Weights of a small transformer language model.
Size: 15 layers, width 384, MLP 1536 GELU.
Architecture: LayerNorm before each block, rotary positions, no biases in attention or MLP.
Training: a variant of Muon for these matrices, 497M tokens, 7578 steps.
Each number is 500 + 50 x the weight over its row's rms, rounded and kept within 0 to 999. Layers, rows and columns count from 0. Numbers have three digits each. The size before them is the row's rms in percent of the matrix's.

# layer 6 MLP up, 1536x384, rms 0.249, rows 55-150, columns 224-255
090:512503509451422442428484493496508448499567552425436513456588598467624431576556463501429533501453
102:484421535528563473513494539486447463511519530548549441524573481552422505426463527604504459471548
094:479434458473474537495443475511520492506540529534513429494451510537500538482515471526477476558430
100:431541465501606531535451556498464507479536509497548446514432509525442488529514452496500434545448
099:498458525537524484551478524574541595409481488457555547613523501517495419510522471441461470547499
094:508447466513471541465421453479546558470515554529380506421558546543558466427468476470477465445468
083:508502471506454475523456611471495499573524476599546518507545577463441595482517518443454463492503
090:476495534453503475502561493515384626491452543540497541573457572492549437436426504569491530550396
110:521416440488547537512429522503552481503438489464498408530534531511502454461508520469445542541490
099:505495404546513558508551491562490391519482492521611559412541536522555549540490573441483525507511
086:516510552460533610552436454614438495483539453560434477530490523518613459551478460531555504527414
096:473546529567550460547516466567500578459499533484469597542539450468481566570438513464469455513554
101:565471408518521495413462586527498515468523631498412507503500474517564522533552491465522509552463
091:508481494480552536495518473552449469453469577542480569522481568513567538458412479516506457497482
099:429561431534579433416571505477423540422558578559467454466422473587436495649427473503432531558506
102:501480647558550544523507465445478473460498485507490481495488548430464459524576513460455465477520
101:493431491551563456491557458469498492621625436444476514504450518514458503476450495447458500524503
103:542473517474570447457479487503611465495460429547431494423505481470568550590465483495533558547422
097:590447504437561450548470479495443558571554503527469547475519510449481373496450521569439431596556
095:477457597432588536495528564458551535540507410589479506537493495552441456514518565435441481522510
101:455469450567514563498610611560542500535434490515460469537540473513428475445436467514493560437578
090:486553501493498521590407548564542519451523593406462481442505494542477524535476481522503384505406
110:495516507531466455548449513556430532547467443451529599540520535482537539447467528553474464475562
099:450405487551551500404554490490552497479528467537515402535494542473540581525491520522482535461482
083:568424447529378513601548434584483527500447437510501421433501589535558423512434539568453464516535
099:560510447540524513525473456522487465479448526457530602522462552515551563529498547460468590589502
107:439532451479531531472344465452468489546521513505561463475591470531567563494548556493442527482529
101:563536508503479528538484517431554455642493519495557474564537483472441493525488524558511453503487
125:487523486522584530461551521529477501474474481415530480472461500600447496558536529474544596481473
085:428519453476436508551501442570540540530511509473452511594568558535539570484477609538542482465512
096:545486560504578444461485501619494526451430413488442441558454452446539471518436510469548493559498
098:492429514477435479473512472591505436502505569522555481397496452500394493594375445469427570506480
098:542507550478567369527491513567471531488510572481487495564510527510496553554566456526460409565557
097:433485494424513570516511626476459524514532511485508502501438491521481598548405514413540653535478
091:495546472513539543541571572543474526455503517457445463487488442385542505441531574538549474486527
090:550402622428465493541575508500573522496492520435571513481561648501519513566432619458498515468450
100:539545512516473455435466467530458527505501593506548586580430530565630513488459523610551535486439
098:528417449465407465448508523485512454477594522510422433483491542525493551372531534519444499507542
102:607430572503445484554443527494512534554500437416435458418542580422492483496517542500527490535510
096:523505408568540545564460464442557536545440457445490402538448530477498538588528466524465538513462
093:515467466582487549485441592517506474551527558475395464492444580524596434656570509541549492518467
097:537446500507527500474534569513465481493546443407586502530414475457490477505516554530584551496452
102:493480462507489443592483573532572500528499426531465471482466496568475459478508510481478496580566
107:528466455437456431501453576567492568557467455463478510499490545514395572520597567495569503506444
107:483512539456508381479542465488479443504494522486555473499497470490480509568518459481515576459410
098:534471548360480413544563454541524464532486394534473460517479460508447481431448509424490575594548
094:453489530544551514531533491494400558427498453466522513492475504508486458481540558377533458566522
112:570635459466543460455487580556461471502446483477493463473523457542490595423484457552521569499403
104:613582451469509459516566446606517377479436607502418577465451557538480511465491508411489566504467
096:517413472567560510480499482484505451533462502549524447596566515504525429531395452514514455461539
101:513463572578377509451494466482538510519600519523441559454481504444443527508587471453449568487439
097:476557483513464602603525469514583412505491472385543436443394526440501538526516523543460525487582
108:397471552533554577501578545508478484496523523495463430511432500489491436574469477489456530476468
100:461498445450453492395444540594444576569416530456483517539589505443511562553587557435521490491477
099:493492412508519480441595494508603569478533564470509426544445597606464582500566507498589624552617
093:580522510514522558567495547513553535447573578581448542516481514528551444539525442521484546561490
094:433549589544497462510477528429478525605434532474427474461589576556442546482510557570521595549491
100:556502562534497465482401518356547534486602615359436608431493413483443503560482559464538501448470
096:548522485452523417482466512528505575542542404556492515442548542467586519434495522488500495434461
086:497438494512400452495552574418573538490473547463565489495396463492458494506489605417591602524502
095:562457534510552551454551474515548523546488439554487499514531529496534458527509621523520529490509
101:501470492444528493521586580502493414573524587496415535458489476685459569442565514497432531536550
095:571416477456586461444557462499515491511529515512583579464411462517554512572509513448552506491521
106:558432431510508506403620430469481454470499446625479539598495482444511479466577540613497539524487
102:531421558540496488496629564435377520463459573528459522406495496514512525469592475528565550527523
097:573625527449516518552482446512510552529507460507526465600480454561463519530375493453472550491542
102:438507494511425525481590532521505537551448456544476511557430627496543550482489508409440541532464
108:486444566514549506492514444528505511479500545478567516480598461446500537476446551415576480550586
111:523508499519496503620558553515496480511571611591557581482559456470465502496481572440506536522505
083:581427412498544517586570434497365545549535517534505475617496511502546482434525483480492502515477
103:596443543584469508559533431465490564478481476540491594470458454534472572518541493474474443531420
098:497545564503620483489365428419513477493450497524565522525423587507511419452494468541526529508430
107:464461522546388569456541529455469484529575497501593553562496511489486482465467542472371565471456
100:534499463478387566534554453477567506562545492521501514508448450468514497535507446501454486498519
096:505497476430584430479503512546540504468438460529525462431486415476515497600508506617524516519449
110:511470481503470450509571538460567599456520440503546413464548502577519488487525474490471484554438
092:514533500492487475504464467492523457538456479552406398521514526438472448587485539481452434415404
088:561474492564533443487470493465542513483499521429459453422620498493532517430551547519580399477398
094:505446478479603463503531448528436518530516512501507499487511519558547527518562455541556515655457
096:516589470486484482500516541520522591460483536439432413466512510478509555503553473499473542529543
111:409419528508541536558520562486428444398489537520514548532464492507354473418607478530495502541472
097:517520603495515437464516582492479401404535527531514510532537472497491508489489565535482578435546
103:386464458549496521428538503478503560555461473504474454456543611536460450396549584535530586604459
104:489543381445529453486435434579524592536454499476484541474622470445455625611506506504586516365538
110:417443522450520460483477513541464415429448553459498552483522524518435484555622585418553444527488
097:470475451436545547489482481534527458463439519506479584562469521549489501601501519475539479466466
098:514505518562428494489418613538460532440523498417457534467582543474477512527541430524610486601568
100:444462538494516508494472476551513494423482482553610429564515469503419487502449418520481480446418
111:466458522486462461517552540471531463544608429531533485458504451481438405480487487472569424459508
090:508486442534542550533521470559556492447547543466462521401476474483367522530490466513477434475567
102:529551471600506472430516473431521513626424571513518479641513443555382459487418503466496455547450
090:564462416488580494511473538526491501570458538592563452483542514518521433447516488451507478490505
102:534559465501496555527459490543543453478423524476507508417581479603518429573441482508428481430567
103:503506544488514453582544511394499493440428506460444427463480440569571424486534490533547391500512
108:606461427424593426488529468508555423619528553514426455522513538511510471455604496561478362437470
098:386498516499485613462541565556472516455466593477499478588474513420503495543470466564487435507423
# layer 6 MLP down (transposed), 1536x384, rms 0.13, rows 55-150, columns 224-255
090:509480473444540488570527571550467477458441497478551489541553443522412468418522468456515441510545
098:512539439529492531440498477432481533490577515467537530511447465523521519552478483532438587518428
095:423546422537503531489456506476534517519467472462496475372465524554514555520474458526472461541499
108:472487522460448525564571561503467562600491486493490394438459518451553478571500532557502517623562
101:497600562498478550581511466443518518510494536557427472430523534553497521337435458488495497496466
091:527503510470553544553514490466564599532517472473452456482495462446527517501460461492354546522491
082:496442472424492403585506501475600495481485588417475441507418420481501361521534424572524500418592
090:484486531528530545550548422565527494492464422439523568452552472479477511513471582441485544486528
114:524516513443521389502521552533574518530466543531583409552417464476552570308489586501473494569515
098:480494473456544484455541500468451593578469556523429546490478507547551515477514479475523547469546
086:525509442538503474473419470525413521561498546502556444496488533460468447495519470465511472498555
100:537527494421545519538438561494602552547391452583569662550459444415502542461505467516431502651550
098:497444526538600574492569420370400558502510548515517463465493517439462478531528500477501547500487
093:507544433572552421552475594515516445479535535453545578514379504556514393535424496479494459506505
099:491551522467459510483541488550453515516505444493609537490571603422603463513547544504547595401422
102:412486590451497593498419567417452544501429465463552501453519434513558421492575484493482454451491
110:505578484470478438558490597533541435540468493541412496562557463571469517533543391422484534483418
101:445557500450491559460515515467493476517523471454590441403418538438509497503607444474550596538514
092:429489501512484418527490505403459521434510577441458585484427540493552507418456529558420545457447
090:458502494554560463482521570523500456500432552371553518413558508445478521531481532563486398538519
100:489552548481489470568584416472463531519411502597537484546453516556534492446511430528518469397493
090:453600430452422558499570422540472507401545576498483504479546502507463416497476610479472548471604
113:467534484533482496479475495392509524508562545482429490489492479496491502494377445555489483445452
089:544516498551546524509479489514471443548456592551437496420469471601588518378554519500488434501449
086:594510454466478434594444420581491517558465416431418460440425522581526420440426484491490421498485
103:520440520511454520582492524549600501505516429552530503523461545448453491505482379448486461497511
109:489538457508424575462562522482525519543478513489516543468547519471543534465468457521445584413492
093:500477548498523533455554495503509443401488545543441529438504440564485531432447492498515472510518
130:441549490453500524513419483469452525483514446530442446475502504544497476546466482581455523535442
096:554478516518505437498484518510547465510500434540488467459552546501451438502426560597484490537439
100:562556504442494505474568430557509492582429441425415496499488410502520444465455462542608452494500
099:581465506491511535527430456462433588487449480362575452450511484480563448525448425500495545526491
100:572533560578436547548450542558516490433516491428552523576575498471494492509535549455445539570538
099:596478435525467449458520591512573528573517547466468494550564512428560476523516618515454411571492
089:507472493469448477400474510461517516533395437467477521564498502606415512543481456476488445498598
099:368638497526361494560486460455476532444545535404546512527510544474425388554499531507479502482424
104:566569499461366570456520495456480381463480464536418492521559547542445570561482454470474487475469
100:501501502502428591468507487522599467524485562516449587497452395557506496488475460554588409471481
101:469535509477428540481497483455523454486500467609416604495549506520552437490513407604499578351424
101:500504447435545538583476515523569520498389512485408572521469410493483522568430559485593476420582
094:539485498514555546512370557532542582522452595512503486590486533400519527509582556543490496522451
097:524492610456424476478541493482483446523436468502489475445456475551484499556567515442400489489479
106:502559470535423467575475594419512420403533502549526508557452464535561428564553461452433468529451
106:520485505523513568570623572438508430479621537495482532595413487580480445528503621534485534488523
110:486548480491524554499405527505552490567390456530448473497497514474489525436485482490476497464530
116:541441478477539511501491478446567529483433409563431448513522483563499518436534545627480478503467
091:538489523569550405478556507553479558450397446491437471504450533527540517530542567485550536522445
109:485563507504435403572466488499423413578494440524501494535531476454466530483516526487457580454553
104:479530555495555448425457492515512533464503421483527592409496440460475496450422449526561519406462
096:420523578446431509471443436473510583531458575473537539592455476558442454535549580452512510542467
093:475517519489529506527523536535435449457480490474555513523560488463518459480457540526480355550491
104:514480498518387593517472447450512476504407350529529535544534538580518568562496557437362476534525
100:426511601562544528496567488516456456581386389419497460430453491474413536526517539526517491451495
105:452484499464483516524465454510540418528455464422509427477415521532520442509605489385577520454362
096:561478557494562443385530461547481474458395513466530504485507510507440479499577367518563436555474
090:554472436585442570490536505585466495455533553473532480455440523559486483477476481562447587504442
092:591513493412464620484549439557564538490504561461487614616485516538572581591560454543401479592526
099:505519493575464448519522477589541552444434498574605419464470506446499519378529479501434472562541
099:529430552455519447470516492468513444560510601396452560560564485594442610472576531521577516473513
082:408461468518512497598508454524460614476565474514460523443657455538610504472519499531403445527563
093:525555479466462479498522463430403567475544643548380514551526500464508522535535508562530533495590
099:498607581520482525464555435577483459450535441418541604471497530398409482506610495522607600513489
094:475554486489573531552525392633509513584592538531442604542537506446498525482466502370463515562451
111:529540538497557474531438564413529511572520536475552523526535437510523449433501483520523425434482
102:476514524479452553484537463501551477555494561450449502518576498495422483505487571551403498516503
096:500473543439529508505580463457492523400541603562541520586381472509461583486468461546500481457580
103:522534457564471477479458520545559483396426464463575424438540500457529505550397365467534442558497
104:462560525428571454565509516527563498547546488545485422493442458471558460516533473523512530445452
114:534431552457545479659501506492536526485500476511414481527554463491515519509495503511436426574522
083:527510535489501445521460471452483440421496474522452516459499557454546554523532514496474508515484
101:503449539448482403535529521572379555478525546553487623413533479470466502506591515513484474457439
100:465524486447473524545544390474452517569424466466474431503519496574493459609479504466476450564493
102:489590470558471437495439529541518608449535482496543538465486473472555489546460479477543422462475
094:504576447531562523519475494401550512461479537536477464409552509637452419541495485546588505520412
093:506493533541450590521528456503528544585469413417522548439465557422614595431429597476502480347540
106:506568491571456402558489529496558523498454452606525456534538399488425481431622572487590458487518
099:491486447472484440440598549472524387454444593449598430449509477516534569377441535452538485477487
085:482483614496539520516505566548433552597528475588460371530538559476407521467441558540502507443457
088:433554574561472505524609545549439491494489475515574548595479477471488521539440480486448424472531
102:505572450442573533599548441593567493469501573505520480438545438386483540468502481507540529487467
100:554533521491522461487508550452515581523497449452570535440583399549479543519441518500526574433527
094:451558529534471547466523501495436505546556517452508562483456538521521522484453472441485517406443
099:433494544507466546484569560466480407491478486611555482426416512519534319512516481534577405611572
103:529570532474547563398435487485479440555540531495402473442511416440459541461446542438513532454510
105:471476583514479427431465522633455487522470493505525373413442503496498561470517499511470479553506
091:495442508538472442501524522469453523514469452573552460468530517496480484412492492490487498532490
099:502495553608447464542513482494445553556538503544549422469442503382503475400507562447414529487555
098:493459482504440461504437515519444446529534513448521500556443499412439511477446486544486515491475
107:488568543436461459512464513466474534470517525497586513476525432464555509452467528478477573494577
084:461506496525507421454507513495560522479494486515521509551525468483427504424469484497423473489460
099:541495436537533570470562513516502453405510515524422551510515451421504452596494489507519513457478
099:496493464457655474510568544551422512504420427476430569490501556524504527458523506452500517464543
102:414574467421553421382430515528528381550391544560419543440513490544605485455561437467464462466469
105:603446493428474519485472483487516494466636515488470504443472514483537524518567443538369506583515
106:584563520409440466531552494501467481464590616521503461617507433419479516421587518555429540482519
102:492488513408524417554449507466461436388540468497477542471499453463394507526504448533514568495510